config.yaml
num_hidden_layers: 16
num_attention_heads: 4
vocab_size: 2171
bias: "none"
init_std_qkv: 0.0422
learning_rate: 0.009
lr_mult_qkv: 0.5
beta2: 0.98
batch_tokens: 65536
max_steps: 2796
Each number is 200 + 20 x the weight over its row's rms, rounded and kept within 0 to 999. Layers, rows and columns count from 0. The size before them is the row's rms in percent of the matrix's.

# gate: layer 9 MLP gate, 512x256, rms 0.262, rows 91-99, columns 0-127
# up: layer 9 MLP up, 512x256, rms 0.269, rows 91-98, columns 0-127
# down: layer 9 MLP down (transposed), 512x256, rms 0.255, rows 91-98, columns 0-127
gate91,102,224,192,214,199,222,209,170,162,180,201,191,211,205,151,197,190,226,179,199,167,224,194,188,217,197,199,210,137,196,168,206,194,219,188,200,197,209,194,253,187,204,179,191,227,209,222,188,228,192,220,201,184,163,194,198,177,258,211,223,218,237,239,207,218,190,213,243,213,182,194,179,200,208,215,225,209,173,164,203,186,216,175,208,181,185,183,200,177,201,207,198,188,180,207,186,185,199,175,196,207,195,216,224,194,199,187,212,183,197,227,160,164,199,208,182,182,196,231,216,199,186,230,188,215,197,204,226,212
up91,100,229,181,196,210,195,211,190,174,190,152,200,192,175,195,160,208,188,195,198,235,205,168,186,212,226,201,211,183,213,198,219,141,199,204,180,196,192,204,213,179,176,184,170,211,188,197,186,197,159,202,165,187,201,192,185,194,228,171,202,205,242,171,177,184,164,198,192,217,210,195,160,187,200,160,198,213,155,191,189,204,223,234,183,202,163,224,194,184,206,196,175,188,183,169,192,201,209,221,152,163,199,211,215,226,190,212,234,220,168,195,170,197,184,201,181,217,206,178,190,219,185,207,178,222,193,176,195,190
down91,102,210,183,224,238,151,212,213,182,207,182,179,193,199,176,169,189,212,183,217,259,223,189,192,199,198,202,174,196,218,216,195,170,186,152,175,202,195,235,167,192,160,175,203,232,212,187,213,195,189,181,217,214,201,177,192,185,185,204,182,193,217,231,169,237,166,200,182,190,203,188,202,201,212,204,216,236,176,178,214,223,194,238,199,172,195,195,197,206,195,223,213,191,200,191,211,248,200,200,211,197,201,257,209,218,227,212,227,169,221,183,204,186,187,209,205,205,224,220,201,188,185,185,179,218,208,193,208,198
gate92,099,215,178,198,212,167,199,217,211,199,187,170,206,198,191,179,215,209,162,215,162,182,196,189,208,189,190,225,176,203,194,210,215,217,183,205,194,171,195,208,220,186,231,198,216,177,161,218,211,203,214,221,203,195,221,208,215,177,179,217,190,182,212,199,166,225,233,196,193,205,176,210,215,202,182,218,265,232,207,200,194,210,168,225,193,218,206,216,228,215,206,230,178,183,212,214,199,196,188,240,208,199,208,184,196,211,196,191,174,190,173,186,181,163,188,219,187,241,191,182,170,220,196,173,199,193,189,179,189
up92,098,198,203,198,178,209,227,208,220,228,182,214,181,223,183,213,179,198,235,205,221,189,182,222,181,176,195,189,193,201,200,226,184,177,177,175,178,188,200,190,197,208,215,190,200,177,212,233,241,207,234,184,222,188,198,168,186,229,215,213,195,213,184,214,177,184,208,164,224,190,229,165,169,210,204,192,235,176,171,202,218,168,168,189,207,201,206,186,227,261,199,218,198,200,204,250,215,215,194,213,162,166,187,196,214,212,163,199,211,170,220,221,193,179,162,227,204,217,213,196,177,243,208,197,227,182,242,212,198
down92,097,199,212,224,200,196,208,212,218,220,208,208,193,180,218,208,222,200,200,185,185,211,183,164,171,202,161,216,231,172,173,196,191,222,204,206,201,164,185,203,199,238,225,194,201,194,175,156,233,244,191,168,201,237,176,197,211,195,204,182,218,229,213,184,183,180,183,207,199,196,171,209,209,199,196,199,186,172,216,201,190,207,188,215,199,202,198,172,191,208,221,198,236,190,191,204,172,163,197,200,171,205,191,216,195,220,225,203,199,201,221,201,201,215,186,249,199,190,190,191,198,170,200,185,193,190,161,235,226
gate93,113,180,194,186,214,207,199,225,205,197,191,212,198,204,191,207,208,182,188,168,192,148,195,216,217,213,188,167,214,204,206,176,233,202,205,177,194,192,232,226,216,201,128,204,221,226,188,188,191,193,171,201,204,202,188,236,233,178,223,184,193,190,188,202,187,223,168,208,167,221,168,194,218,207,205,219,204,203,164,239,208,174,184,213,201,189,209,199,213,223,181,192,215,180,188,183,208,165,196,218,196,162,185,199,187,198,205,201,206,189,180,183,226,205,190,232,169,175,205,189,198,219,203,207,178,179,158,209,163
up93,108,180,190,193,207,183,171,205,209,166,174,168,190,212,203,217,224,197,191,203,189,182,228,211,200,217,187,198,162,184,210,183,208,201,182,182,226,198,206,214,214,191,189,199,199,197,216,181,205,240,221,195,230,186,208,196,192,178,196,199,185,208,195,222,192,213,163,200,175,209,180,203,204,253,175,163,197,197,182,184,230,208,187,201,222,211,215,179,186,221,211,205,261,209,187,178,199,203,193,167,187,195,194,216,184,240,208,213,220,196,209,228,236,209,190,266,180,180,226,192,164,214,181,207,196,194,203,166,172
down93,091,185,214,194,175,190,181,206,207,182,180,195,210,226,203,197,197,188,217,229,206,198,183,234,167,222,195,210,198,208,180,226,173,211,231,213,234,204,211,193,198,187,190,197,193,293,221,212,192,217,218,188,209,202,218,193,202,205,197,195,209,199,200,193,219,219,198,181,219,216,181,215,182,207,180,180,196,195,220,194,225,193,255,221,189,190,183,199,210,166,187,193,238,184,180,178,230,193,170,164,195,202,219,210,191,192,193,208,201,238,198,183,231,167,218,194,202,190,191,193,204,192,200,233,197,217,215,194,199
gate94,099,213,199,181,196,188,199,187,204,232,198,205,200,193,185,165,210,187,201,256,214,170,189,212,185,202,181,187,220,208,214,175,209,219,206,201,213,187,199,231,224,234,186,182,207,209,227,240,204,203,199,186,206,199,180,241,177,203,206,211,176,171,216,202,192,191,178,234,201,207,207,194,197,190,231,199,201,201,217,189,169,207,190,227,191,216,203,177,222,186,170,221,226,193,192,230,212,194,207,186,216,163,200,187,215,200,199,206,179,171,221,211,237,204,197,170,189,209,201,192,194,191,207,197,255,199,182,213,248
up94,091,171,178,194,187,206,189,192,210,177,209,163,155,222,231,192,201,210,189,190,195,240,196,180,227,192,175,212,176,215,170,187,205,215,199,191,198,192,199,170,175,173,201,219,205,179,190,197,192,180,194,203,212,207,212,200,214,203,166,216,218,165,210,199,215,211,155,195,213,183,194,230,213,199,213,230,187,199,243,195,209,204,200,187,213,207,197,183,184,227,202,215,177,202,166,198,171,266,179,217,147,156,204,196,191,219,200,259,191,206,190,205,197,160,178,204,208,206,193,217,199,206,183,179,174,213,198,232,185
down94,101,181,179,234,205,227,199,204,181,199,216,161,225,203,227,197,197,196,204,195,185,199,215,172,196,198,209,178,182,201,182,199,210,223,194,167,212,197,214,203,187,225,190,209,173,190,186,186,181,177,172,237,211,170,230,193,235,220,169,220,211,196,215,205,182,191,181,173,203,220,181,185,157,197,220,222,247,200,212,229,178,214,233,220,161,205,198,196,212,193,209,184,188,179,212,204,133,166,197,221,179,205,219,178,190,183,166,205,181,222,190,204,214,181,205,205,195,215,201,202,197,230,189,194,207,200,202,207,149
gate95,097,243,170,198,215,218,187,222,205,225,206,232,184,204,173,209,207,196,187,168,206,183,202,176,247,180,216,189,176,200,175,207,163,187,226,201,187,161,190,188,188,217,181,219,232,214,206,192,230,238,186,216,217,186,222,185,210,188,193,183,188,191,203,197,201,196,219,206,210,197,198,209,179,216,206,186,228,215,240,210,218,199,198,177,215,217,166,204,204,230,211,180,181,245,224,202,218,152,206,174,195,202,187,233,171,222,183,204,203,188,180,210,184,199,194,216,189,201,219,214,211,236,219,219,175,200,185,177,203
up95,088,184,191,229,150,209,219,217,203,213,209,206,178,192,203,183,222,209,168,205,212,198,208,160,226,272,192,199,236,218,214,180,172,215,206,194,174,216,208,199,192,154,227,218,225,211,196,215,218,198,185,211,192,189,140,183,221,200,185,204,207,183,191,180,193,158,209,193,192,205,180,204,205,212,181,226,188,195,231,221,187,206,210,185,226,184,206,184,221,222,217,209,240,168,217,157,152,189,210,184,202,202,191,166,211,173,209,222,155,189,217,149,204,197,210,203,205,184,220,198,205,175,159,205,228,224,177,194,190
down95,097,202,220,230,185,154,231,204,194,227,211,219,208,209,239,211,212,168,215,209,187,208,235,196,173,182,176,203,201,206,204,157,204,247,205,203,191,185,216,182,195,195,217,189,198,206,189,162,234,150,200,248,195,228,180,220,222,195,204,186,196,189,193,172,202,168,194,199,204,212,164,175,190,176,255,206,164,215,156,196,219,204,207,165,214,200,173,166,207,198,203,212,223,180,215,189,187,224,179,205,176,179,187,156,190,189,190,211,218,197,188,203,207,189,204,185,191,209,223,168,186,196,199,186,215,209,223,185,188
gate96,096,168,193,186,200,205,214,215,194,218,231,179,208,200,211,193,206,170,200,186,184,202,217,216,242,196,225,176,190,223,230,131,217,182,170,214,184,224,199,203,225,222,183,196,186,196,241,226,178,201,225,229,214,198,178,206,216,211,183,192,182,182,202,177,190,226,200,196,213,189,226,191,174,198,204,182,227,215,234,201,186,213,195,181,173,197,188,175,190,204,158,196,201,226,193,221,204,229,197,214,198,224,166,221,199,211,208,195,171,216,182,220,213,241,210,217,194,241,199,213,191,206,220,197,170,185,220,154,188
up96,101,227,209,233,213,190,194,216,244,229,203,181,185,197,169,205,157,168,185,193,177,179,216,218,200,211,196,210,235,178,231,200,202,219,183,198,205,223,194,212,218,206,206,194,216,229,204,192,180,200,236,183,189,212,187,203,189,191,162,240,201,176,194,199,172,206,168,177,192,195,186,200,172,224,183,183,191,197,176,175,174,219,173,188,187,213,251,188,170,211,191,190,191,242,216,201,187,213,215,217,200,228,207,197,204,187,229,221,168,196,186,175,211,211,174,205,191,187,202,190,172,169,168,200,214,191,209,218,242
down96,098,212,187,170,182,184,177,217,245,189,196,211,190,199,198,231,173,201,233,204,197,201,203,214,198,177,188,212,227,204,207,198,213,158,196,206,226,211,207,163,229,175,180,197,211,202,198,191,212,214,207,210,201,196,209,213,171,235,199,227,217,198,202,207,182,153,208,177,189,196,226,178,231,202,227,149,176,203,206,205,181,184,195,202,201,168,194,194,201,211,192,218,219,210,211,220,195,205,209,226,217,222,184,187,191,224,208,195,187,203,198,194,174,214,229,206,162,209,203,223,212,187,198,202,189,218,217,195,186
gate97,099,229,206,182,220,217,250,198,192,165,203,183,145,197,227,197,192,196,205,201,212,158,214,187,167,197,230,216,165,252,218,179,203,213,212,178,181,202,206,197,164,188,200,182,179,222,177,188,219,187,177,212,210,187,199,190,215,211,198,239,237,183,182,191,201,209,182,191,238,185,201,184,203,193,205,247,192,236,160,218,193,167,210,207,202,171,181,189,210,185,224,178,228,209,195,162,199,225,203,198,182,194,199,211,241,186,178,204,244,203,205,198,225,197,150,190,219,194,218,165,199,193,188,191,211,180,193,220,199
up97,100,197,191,207,196,167,201,183,169,208,183,215,226,205,185,173,239,197,189,191,183,204,202,220,215,233,174,229,190,184,170,195,232,223,177,191,215,190,167,157,224,205,193,193,212,191,163,237,179,195,207,174,207,196,204,190,194,190,205,183,214,211,189,182,179,188,199,191,212,231,205,179,243,209,205,212,187,212,193,196,192,221,203,149,150,199,191,224,242,178,209,182,194,224,189,223,196,210,205,196,184,216,219,186,191,195,175,172,204,163,207,213,243,202,211,222,205,170,210,181,209,218,204,161,205,181,204,178,198
down97,098,190,222,181,218,204,187,219,211,200,220,211,207,200,234,156,207,212,232,233,169,199,224,208,231,207,182,196,193,174,195,185,258,195,189,221,158,217,231,187,171,230,199,213,192,220,208,194,250,196,181,199,165,194,178,183,201,220,222,226,212,207,246,188,192,184,188,221,181,212,206,203,150,171,211,197,202,202,239,199,156,197,217,199,188,208,189,202,227,219,227,206,184,202,152,201,226,208,209,190,179,169,181,214,196,176,211,220,187,229,159,191,221,206,192,196,189,167,165,162,244,156,201,192,207,187,178,208,198
gate98,104,195,205,226,149,199,220,206,208,234,166,207,215,186,192,209,227,191,194,235,182,184,177,163,183,188,191,177,196,205,209,180,184,178,212,180,192,175,159,206,217,186,201,215,193,216,184,208,201,167,198,196,222,218,199,199,183,215,175,212,193,229,170,213,194,157,189,186,197,170,189,180,202,183,183,217,210,190,219,199,158,195,203,219,178,213,249,211,216,175,237,188,192,195,196,181,210,197,204,186,181,200,187,202,196,209,216,206,207,189,201,207,186,198,198,218,170,154,207,201,235,177,170,235,241,197,199,160,263
up98,103,197,208,204,215,209,219,179,195,239,163,183,181,213,180,184,173,227,180,198,160,202,153,141,207,204,171,209,220,163,198,191,227,201,212,220,201,173,185,191,199,206,225,161,190,230,171,228,206,212,191,207,176,201,195,218,173,187,206,199,195,218,202,222,196,189,200,184,230,176,221,231,212,158,204,208,211,177,220,226,196,202,161,229,222,210,228,228,185,178,225,191,184,203,200,193,206,225,226,218,183,209,198,188,219,216,225,214,206,191,193,197,165,208,225,193,181,194,206,206,215,212,180,195,212,202,230,178,180
down98,103,200,219,218,191,231,186,209,238,181,169,207,218,208,219,168,201,184,179,215,184,170,192,204,207,215,202,211,215,215,214,214,189,175,197,201,215,247,153,232,233,205,208,178,178,238,207,203,187,215,202,220,263,186,168,188,213,189,197,193,165,229,197,177,190,214,188,185,192,195,220,219,216,139,219,213,168,187,232,189,194,205,179,195,211,191,198,208,222,217,202,207,207,193,210,259,194,190,204,180,167,173,198,188,201,219,222,248,203,191,205,201,225,180,169,176,211,206,196,191,199,197,175,215,172,220,215,203,217
gate99,102,190,241,215,224,169,180,201,181,195,216,206,199,219,176,167,213,180,216,234,202,200,194,198,260,192,182,171,207,185,235,236,182,225,227,206,192,220,233,201,247,218,219,203,208,168,205,196,190,197,212,184,224,174,177,189,205,231,160,195,248,201,218,184,221,175,211,234,196,220,194,220,184,240,180,212,172,178,185,201,187,164,209,186,191,203,156,201,192,185,198,184,205,209,228,230,229,157,232,203,193,231,204,194,237,196,220,204,234,195,168,229,188,218,187,226,174,237,179,235,201,195,216,209,207,226,184,203,192